Weights of a small transformer language model.
Size: 2 heads of 64 (1 for keys and values), 4.23M parameters.
Architecture: rotary positions, tied embeddings, attention and MLP in parallel.
Each number is 500 + 25 x the weight over its row's rms, rounded and kept within 0 to 999. Layers, rows and columns count from 0. Numbers have three digits each. The size before them is the row's rms in percent of the matrix's.

# layer 4 attention value, 64x192, rms 0.11, rows 28-50, columns 0-95
103:535439495531502476490516474528483482495524488512494466437515542525493516504510561475509488482466475544534472509485495482467492498486538479503471486465512503529474506530479522483485501488535537497537526437475537480543468498480473537470514506493508499482515514515500500511493454499507560485
098:457474496477569533449506492476503497532498516560498500489466505489527507478481498525533498486489457480475529496527474487490458478488521523464506456523433448502493533518527523494516495510478516507528549519499501493506515488548489492493450491505465467532511487501556513514447498508474539512
100:520505522517485493482512469449477480498530576473533463501554479525500475497491498497469576454508533457461512508533502525490512525497481423509504554501493469516508484476473509503503538539466509474512505483511511488475502491523487533503495519531499458498499518485498495542496446508496534515
099:535495474481492503503499514535499479546449489522470497461491505489523492468497477481484505527493516519439523452505557501505509479515474528552487521486483486539533508482517522512517474525502504534518477470501511506503496487525491484504503508445452477470461527505435490500485489539515528504
096:538490475494523534492540508500507467480523468500455491487475468505501516499482526476503539495483516489497508477520498505460486510503515458512551481538488470504522514552518492540480485453497492505499496494507542534491495456539525469453517463483499505517484480497513527494432512472473519499
095:497546486486488568488486500510547458480524519500523531516501511555457514508510483484495505513522492504511504468532512467433474504512545512476502474505511506488482515498455541455534464507511490482486490492527500519536487509463501493522492499484499464522524523480489487483466469510423522471
098:476496495484476494502485528495565497499512495495483521530474510485486536519504462475473524517461464504490475473517526526510452458480476492465534544529499493495469498503471472510505543547495484497520476472497518513539475486546513508501498508507479484517461524523509495474526493500517441494
096:493581485537511521575522491424503488513474498543489482495522494501504494470476532492507492496481473504492480497524477490487452469481503510503472510505514501463513483514465461469510506443492496539502501470495489478486524530444498494506515478508452509514455508528487491492528496536520512480
101:511527494529505469500508485461477476475481496541520537527517466520492524506521496515498521500491495477515498506504505504485487489535504534509488443521485490539454484487499523475485502559480480540470527462472471475521488526509471553457482509441515535507498484507501492506536511550437515499
094:486508475511469494475481535463490499515485456426472511505491535501508505538525509496488498501512533507479532496532494535508479490482495523498508480470487463518536529506491506528475509493502522530480513483478461519489482526464511517522502516470518476506469453458460557482516491502521507537
099:476535548498461525520506501502504480509496483478476476515460458503477510477490518504479532514496507496502479511488497498505497563482493516465524497496480484529480493502499487534513532499456456505511496486524534510465486504480495541493478485530517511506439487539460508511493491494487505459
102:483504502527475480496507520504465428498543508520502553492490508476468454501467506540510500457528493496478442522488489521521502509476492480513500520498503487441535491508491511508486532480485484456482500478527492523499514490522485499495447521510522464466512467523466496483564531542438528478
102:483523535509545519492475530470511471502505502465479509501482501473498517471494538497507509486562533535526477489499521525504508544509499478508512495503516472513523502493478508441492533460459530509466541529500482506486507458474516477486464507453503514520473511520538488482486482501523506480
103:477493546501477528497425549473500534513516506502529521505451501510496474525503517517506479525489494516470505428514499510477489494523509498469426519515459510531479511465563489496464495523521495491512493543462473524495471511508462488504526498509476524515546451510467522506498458507457527492
100:512476559500476472518474511473512451505454497456524515508504466529491541473488489482527490518492488501496469497517521478500501469504501505475535510475505497458577469494502505488487469507506520508547523534474478492465503512492490483517438522488567490533490512455459480521493484477516489472
101:514521505490507555503497497538485490494504498475523477509544502517505529496536491574520492536485511448483517495530498527511504515515472469510531525491521535434482534500500484481488469458524507523470491511472495493508498485473490516446484455499457474528550531489505489484445521496517509521
098:461457512508464508515517474535511539462484449518465503521485502499526510469506524524434506494479474524482516476465526513458527531491490504499467549469486483495480502460492529482525504496490442479490481486488506494486464527470454468494542470519523484465490517514510494531484479505457504508
101:508483500463500483473484518481488496479467489482504492517485532517565534524468487480481482498556505498524491505511474555483521485546479470504494529519506507495480538526482514504492497487530482502511501452510492503510520463505477474507502452517560513486528483530458483535508480511506502480
101:518438516514495518500516471469521497508498490490461510479524485473508529510485502489524551515492538489517571498488517486492527544493500524466451519508521539464478533466494539471482524506505474497489464546500504485517519454457504510456463509531492497475538503492495504470502518582516475479
102:507514503471534540547461491529496484496521468506480472501492501500519492536523487507566527485514504511518510564484511469491458517500461472481511514515513551508497505493532496504517507481493461450543500494520514472516471490510487504577511515494495454515448480505507470512471528488461527504
100:522487545503471515489465498500480446507532520546445490490495507495489490492475498481486458481511457508472519474496518506549492487495494509524489515490494509551509527517473580520483523530471435486523436506479476485524502495483525470513541491508504506499519482505528486507472501501513446479
097:509521485474466500525533496469473506499495499517488444559471481500504485472511507529538492533531470483520547447503460533536486478500476473538489508496560478465519481494497486459503511494553502500495509467522505524459470465546498516507464502485513491511514531503500495534505567534463511496
096:522483549487479563526544521507511481502444513500528526535499539447478533539504495548528472486490487482438534535471497491515548512481517514504468464486483543487474474506525489515529496496488511502478502453490496505512504487533551492530470493529487481506487481522483510496483559525523514520
# layer 4 attention output (transposed), 128x192, rms 0.326, rows 28-50,92-113, columns 0-95
070:493437471507500518513478518503475521494465510535487500512478507433502493513456511490490544513486452494508490491480527517520497494525482468532520557502477512489490453495467491510486518522477509514464563463474486508531551486500503491466505481473505515500488504509500493501531448472495508527
071:516504506526519483503509507478519478523535527489503523547507504523496478545515497533471518505523510506463487482491481486499537429495492523491511535488479561485499514479460500526530538539496460458534512463512495545504515532474475477520468496507493514536460529489470489514523458484477539470
070:518462490487500466479537507516532450501525529518508540515490513486524558491504479532531510483517447500459463515500484498490478490486498497527488477512503515502479473498497475503498516488505481496476504446517478464476482460514495472485482476515533506526523486507519418531528491502469478460
072:456516503532456475510508488522580489478471491522505429532455503494513507490518503510502490531510466486480493492524501499480507496480522472551497492487461498549498487473527463484467495482517507495497481495506469506477542508540516530494492475528496493545516497479512530484529507476510505516
069:469464542536459496485503507473480474543475506516523460487552494518512510496502485520463480500511508511481518490526502506513485491489498545456531508503524481510487514493457491480522515500498466490486489513510551505502453509451505492477480519509498477478497492480487485494554546525523532486
070:495483447493499481533506496518526542500549504476499536517496508498517491503537483500475491484528501502474541512502503461528488482486536508504525539486441500505471468472506523539444516520538479527487526489452536539476510521505528509525492489518550505536474540518505509522502490509528519504
081:552490442504484516475531472486528460457485447482506484464493490508504527441532504528528458519533521517469521533543551441484515484501491532499495477510502528514495512506518476481494511523480518530469538526466521498476510519461525518473509487487535466514515520519428493483487524546504507470
070:508498509529485495486448482515556497471508542485530503498528522489509492489522497480520483501528508502490454463464517515512535478499506506505501491463524486480495520488527522478478529598524515532520519519528505450501504473531505513520512503519472499521509542503482483494475501485490502444
068:484482550491499527481526450524486505480518487542474486473478518572468527486488495499489499487498525553488517496506524489518507479475500459457518500522452486518534494484488462456482478500460503512485513495532492467494566456446537499481514462534467488465484521529520535521507518498541474492
080:478510524511505537507481496518443488513524515481496466495444505485478463531499542496478495456441536485516479497549490516515521478525498543501491480469479467477514519529450453463495490476481476469510438501486467529486487479497525530501482495500495473498519488500478557479496524521514465521
062:525502512465481511478501471507499527494528474531491488526496521495502519527462492530541497488480482525495476556514533472510485539505551474512471502507478519499505506512468543490474544553499463549506502488521483484481523455491516533454488524474465514515476459546523517507463433511491512498
065:503478462508489523511498514512512512486440469492534555559506494480512499454504472523495526474527439464491517538492492471502479502466511486549524493576479482500493469483462477511488496530539529476494487501513518493486497519529499492469457523514552539510551523539498477488491474529523499494
079:476484505489489473500538547482523467487504528490502516497505526497497481522485488500509539519516514498497467520520484471543508432509524503491566504541503562483473513466533482530527508518516506522530582507520541473500501485508500500520495481511482486536502515512522508509497508529517514485
065:486464461478546543501499488526516456473491500500511436466516488498476517498482467536513485484473507505533485519538514468486486502500486507520494517526484504486553527488495517409471487521464518449470500527475481500479531505510448535546518515530485485512516504489512486541524502477496505456
074:467511488513490493550507441458477489487494504506531536508520523476516517512487495531459554453530535454483460547513487462506465522527516475510525519516494528508504497501500533483508527490512505514571472464538457509522447507521533519469536522492509509480525482508536459510474458518475531491
077:520499505499517543473535531491536506524536528521526505522516500517517539522497471507516549473511478485525473515469520516535547479497518489489519487469506531536478477507500484467520476547516490506507503503459444497473521495463488501505497500507522493508477490490475486513569554464454523495
074:544510504536482533499444505510518524501483515525516484509492464516503521479525506462527499509465507518534493498509508585476524506516475531523468500504484471473488515497485512521515510507480488437489498509513486462531508503529528520466461503487490459538509442510509480505563547465528472531
067:476507495507482510522514519517503484550480494524506487469503528496555491483516527478517534458545513499507472481547533489514459528508498504514502456456495447472507490477471514517474497494538528495502493485508523465482527526504455521479504500481494494485461489470530481492515485457518504534
068:519561507492503535493506510455514469516494493557519510487465498537455498497479505493466502490477542501523420495466468480505536477507523529476530481478483529478517478534488489491458497533478502455470502478482540486503530533500505524537526480472469482538481497476491522499488512505523504533
067:468486496488446506540499469537503517518484503516487528484507528485500513548519506473501460523526482502523485501474527559477479491477543515514530500496492511509485484462453526495477550496548475547501510479530542514492496469492502492502492506549469495478530463474491479513531474499501536496
067:482501516530518508499514465501477466561433508549520480515479507531521471509524532464478546481495499499523495481492491505472536543511474488476482483514527487499517540484492527506474478511486510456489492507473495481503488479521517530471529490508482536480490545499518507466506466502551511513
065:526491502497504479494514486485516458499486512492522480507497488487533523490534531519528525477515457526485477480515508498508477498487464479522508481493428537535456498457502520514506566473481483494453535471510520499524452495460508455475463535522541468490503470459498494479486474523518505497
078:504513481542517477485467528507475507476500486471506507500532485492518488533532535478511500447454545548513519454465495524519488498530434474491474460525486479515524476500511523489445459520483539476518491500505499489514489550464472465493491477527468509537482502487551470514505458493502480487
126:516548542500507499513511483518478529514513475496496466507505522550528503476520465477529509470485523527504510516522487485448516492479552519457464443502493523486489531531527473529494528496572517476494457545523481491519479548526482467509493530522446524482515481497526524488472528501512482515
121:474482495471516541482480470522502493448502517505500540505494506480470507485472495476499457480494526501504495529523507510509440541484504498525510468452509472467476467516549480468526458493524523527474477580503505524503485496526508526526502484513523495486519488500475520502480538525499510490
122:471495474500489514531476501472484513476529470503432478492493507496504494531507515454473510526509484492549528518498523518530497476520500465523471514484459508523519505476473534488515517495551518461468550545492490500560538527486507510510495497495477527516512505519511533468494508530536552536
123:528488546467487495503472491458483495494531496512514538460526492509468507535442522489498505451459545505514507495490507527543519501529513484436496521530546494470512499505498525476553543523508492498529515522473491478513512467480530460492493535504527529483481521515504456478469520510519460477
121:516515463488531531499501468502527465519473482502505514529423507499512470484477504506527514482481486487502527505516553459422538534472517502539471469513489490493502502488529474517488462514525527529513497464477460478533536517519521516500507503509525493495510558538550500528491518510478487512
115:481517495525505494508523520512496482502440503517493481505491533526519515470467513511457479493526502525534455499527530537486487526541513491469473460565558480489500465493466479503540468453497542506505503514539477460496508521521475475478446482488466535468519474500476496510491493493489498515
120:469507508531509484459477497502497555532513511500501530507502508467493478506489485483436535472485490505509511484436499543492525507495519495492474518468476479477450508476517540545531473475505485485530488469541536499498515507509444517487475533547487488467503524544553506519488522452514522513
119:499478481461481507438529489464511510497518503478485477543452482546502490517505514517507474511486499502526503525496474518498516501563488516507506495480494509518483511498489531537508506434477464465482493497501532521530503513475496461454502470512534511543484455511527495520524446489524484550
128:478505497535486475478499529504499497544501479474505488525498468454500497526503484472563490487501517504530564496506509490464463523551499554518508487459553515504488468506498537532495510538521518521547468502471510532479443505529475529558510534507503471534492466532465475467492467509482477482
119:492502473494520499526520522468517519479517518486479490492549506514479509489512491507515509498546474506498530536488513480449492512538518435510514468532508571496529476501508525555502503462485457496490524490529514524493479505492416463488522497472461478514482505507487442512487509475505501513
123:466502473510486486503516482493520432487465542505504512487505518481492503488517509460460518496525497476482533467480479525512505459513469499510530498498486487492537495462520481495560455432498531490479463511495489528469472525510514437530527471539513487493529490428529474482546517468503446518
128:475480461507522460514497470460477507517521547513503481500514495510531506512473523507480492543473541519477495449456514443501479519513500497468507514441516505528465502499537550515502517523478514530523546498474506527548494533490490496504547503486499491493464467492522537545505531517507504530
122:531502502520498503532477496527493510510519498495497527504467503528492481493521542534477513480493477505477518535502486514478452530495513512493477490495488465500539495526505528490456519490473496456515411525493456521516502564521503503496530499492525485504519498509488491474500516476471511485
126:452546509559456482516504513512506497532554502473484551503474492513532543485521543476555508512533500519512485481540461497529525474500498466495523495472495497522475454514508492527534508452494501522533487429498484463512508485493516480468509504498541494449482498474485523515463515535479498510
123:497486537466508515501517565507487483495521545499498477492476485512491434506515521518553508509498489521494523468511524548536497546453500496503518526489506465525486509514471470537497493464482479472465529499501517517491522486489434502508503489490484498507492543490512494482506506499494452482
119:489477522493528462493499470509492501502466493493503486459500483537480510519519489504473488539509477523462512520478458470447487485484477522483487491489465464530491500465510507498474505469505578485493508469528543458536501468495530467508493519531480478529496532514493502511458485502547442470
121:490509505519526482480507505506504470474465492472535518514507542485503485529503563484515497505483479507492512494483476464514495516489506470524479498478498503507576484526544476455523473486512477514466503500475518516506533518447492489549506459488457539464481530485465585464482467529527505532
128:480517494506481494544532489494519505480492490525532541506473413521471502506486496520511471521441518504483536453469508531486480514460507518531516548514494552490503496499518509461524527486453476496499506488536509515494451520499510472509498539520451563509487487490475480536475495520504526497
127:469453489501471486496465520529463521471482505475491488499548503490519482512503514495569523506525513447473520530509499537517472462494506461525510483523483460519466512472528508507481512450532490530562486515516501534462470483487475495513440499530521501495494516516516490490489513475510491473
122:498487466518528490485502540499532477493474499477550467512507440544539478464474470540503509497496477500503486471554459453483471456489517478514454490469475498511503480544524497504564487490484501502507487551534503473442483539481518509501497488482541485475481525548539512494498529518527505501
123:498519480461502482516480551484505509486552494451481511506508502467492526494478462534557510525493543504492511525524514479517554463548516511520502534503440483492516490522524484453548492523486505518511495515479497463499506527476463485526476537489487482506526481518450477559515533505447492533
122:484522490574495516499523487496505525524531480517512514433487494491460514513510474457504481506476503491498500494497493489500509486513551513443528534499582497491571510535525513528531507503513509502505502523520537504459545498483491508488528495479486516530500538548489514484524508480500497503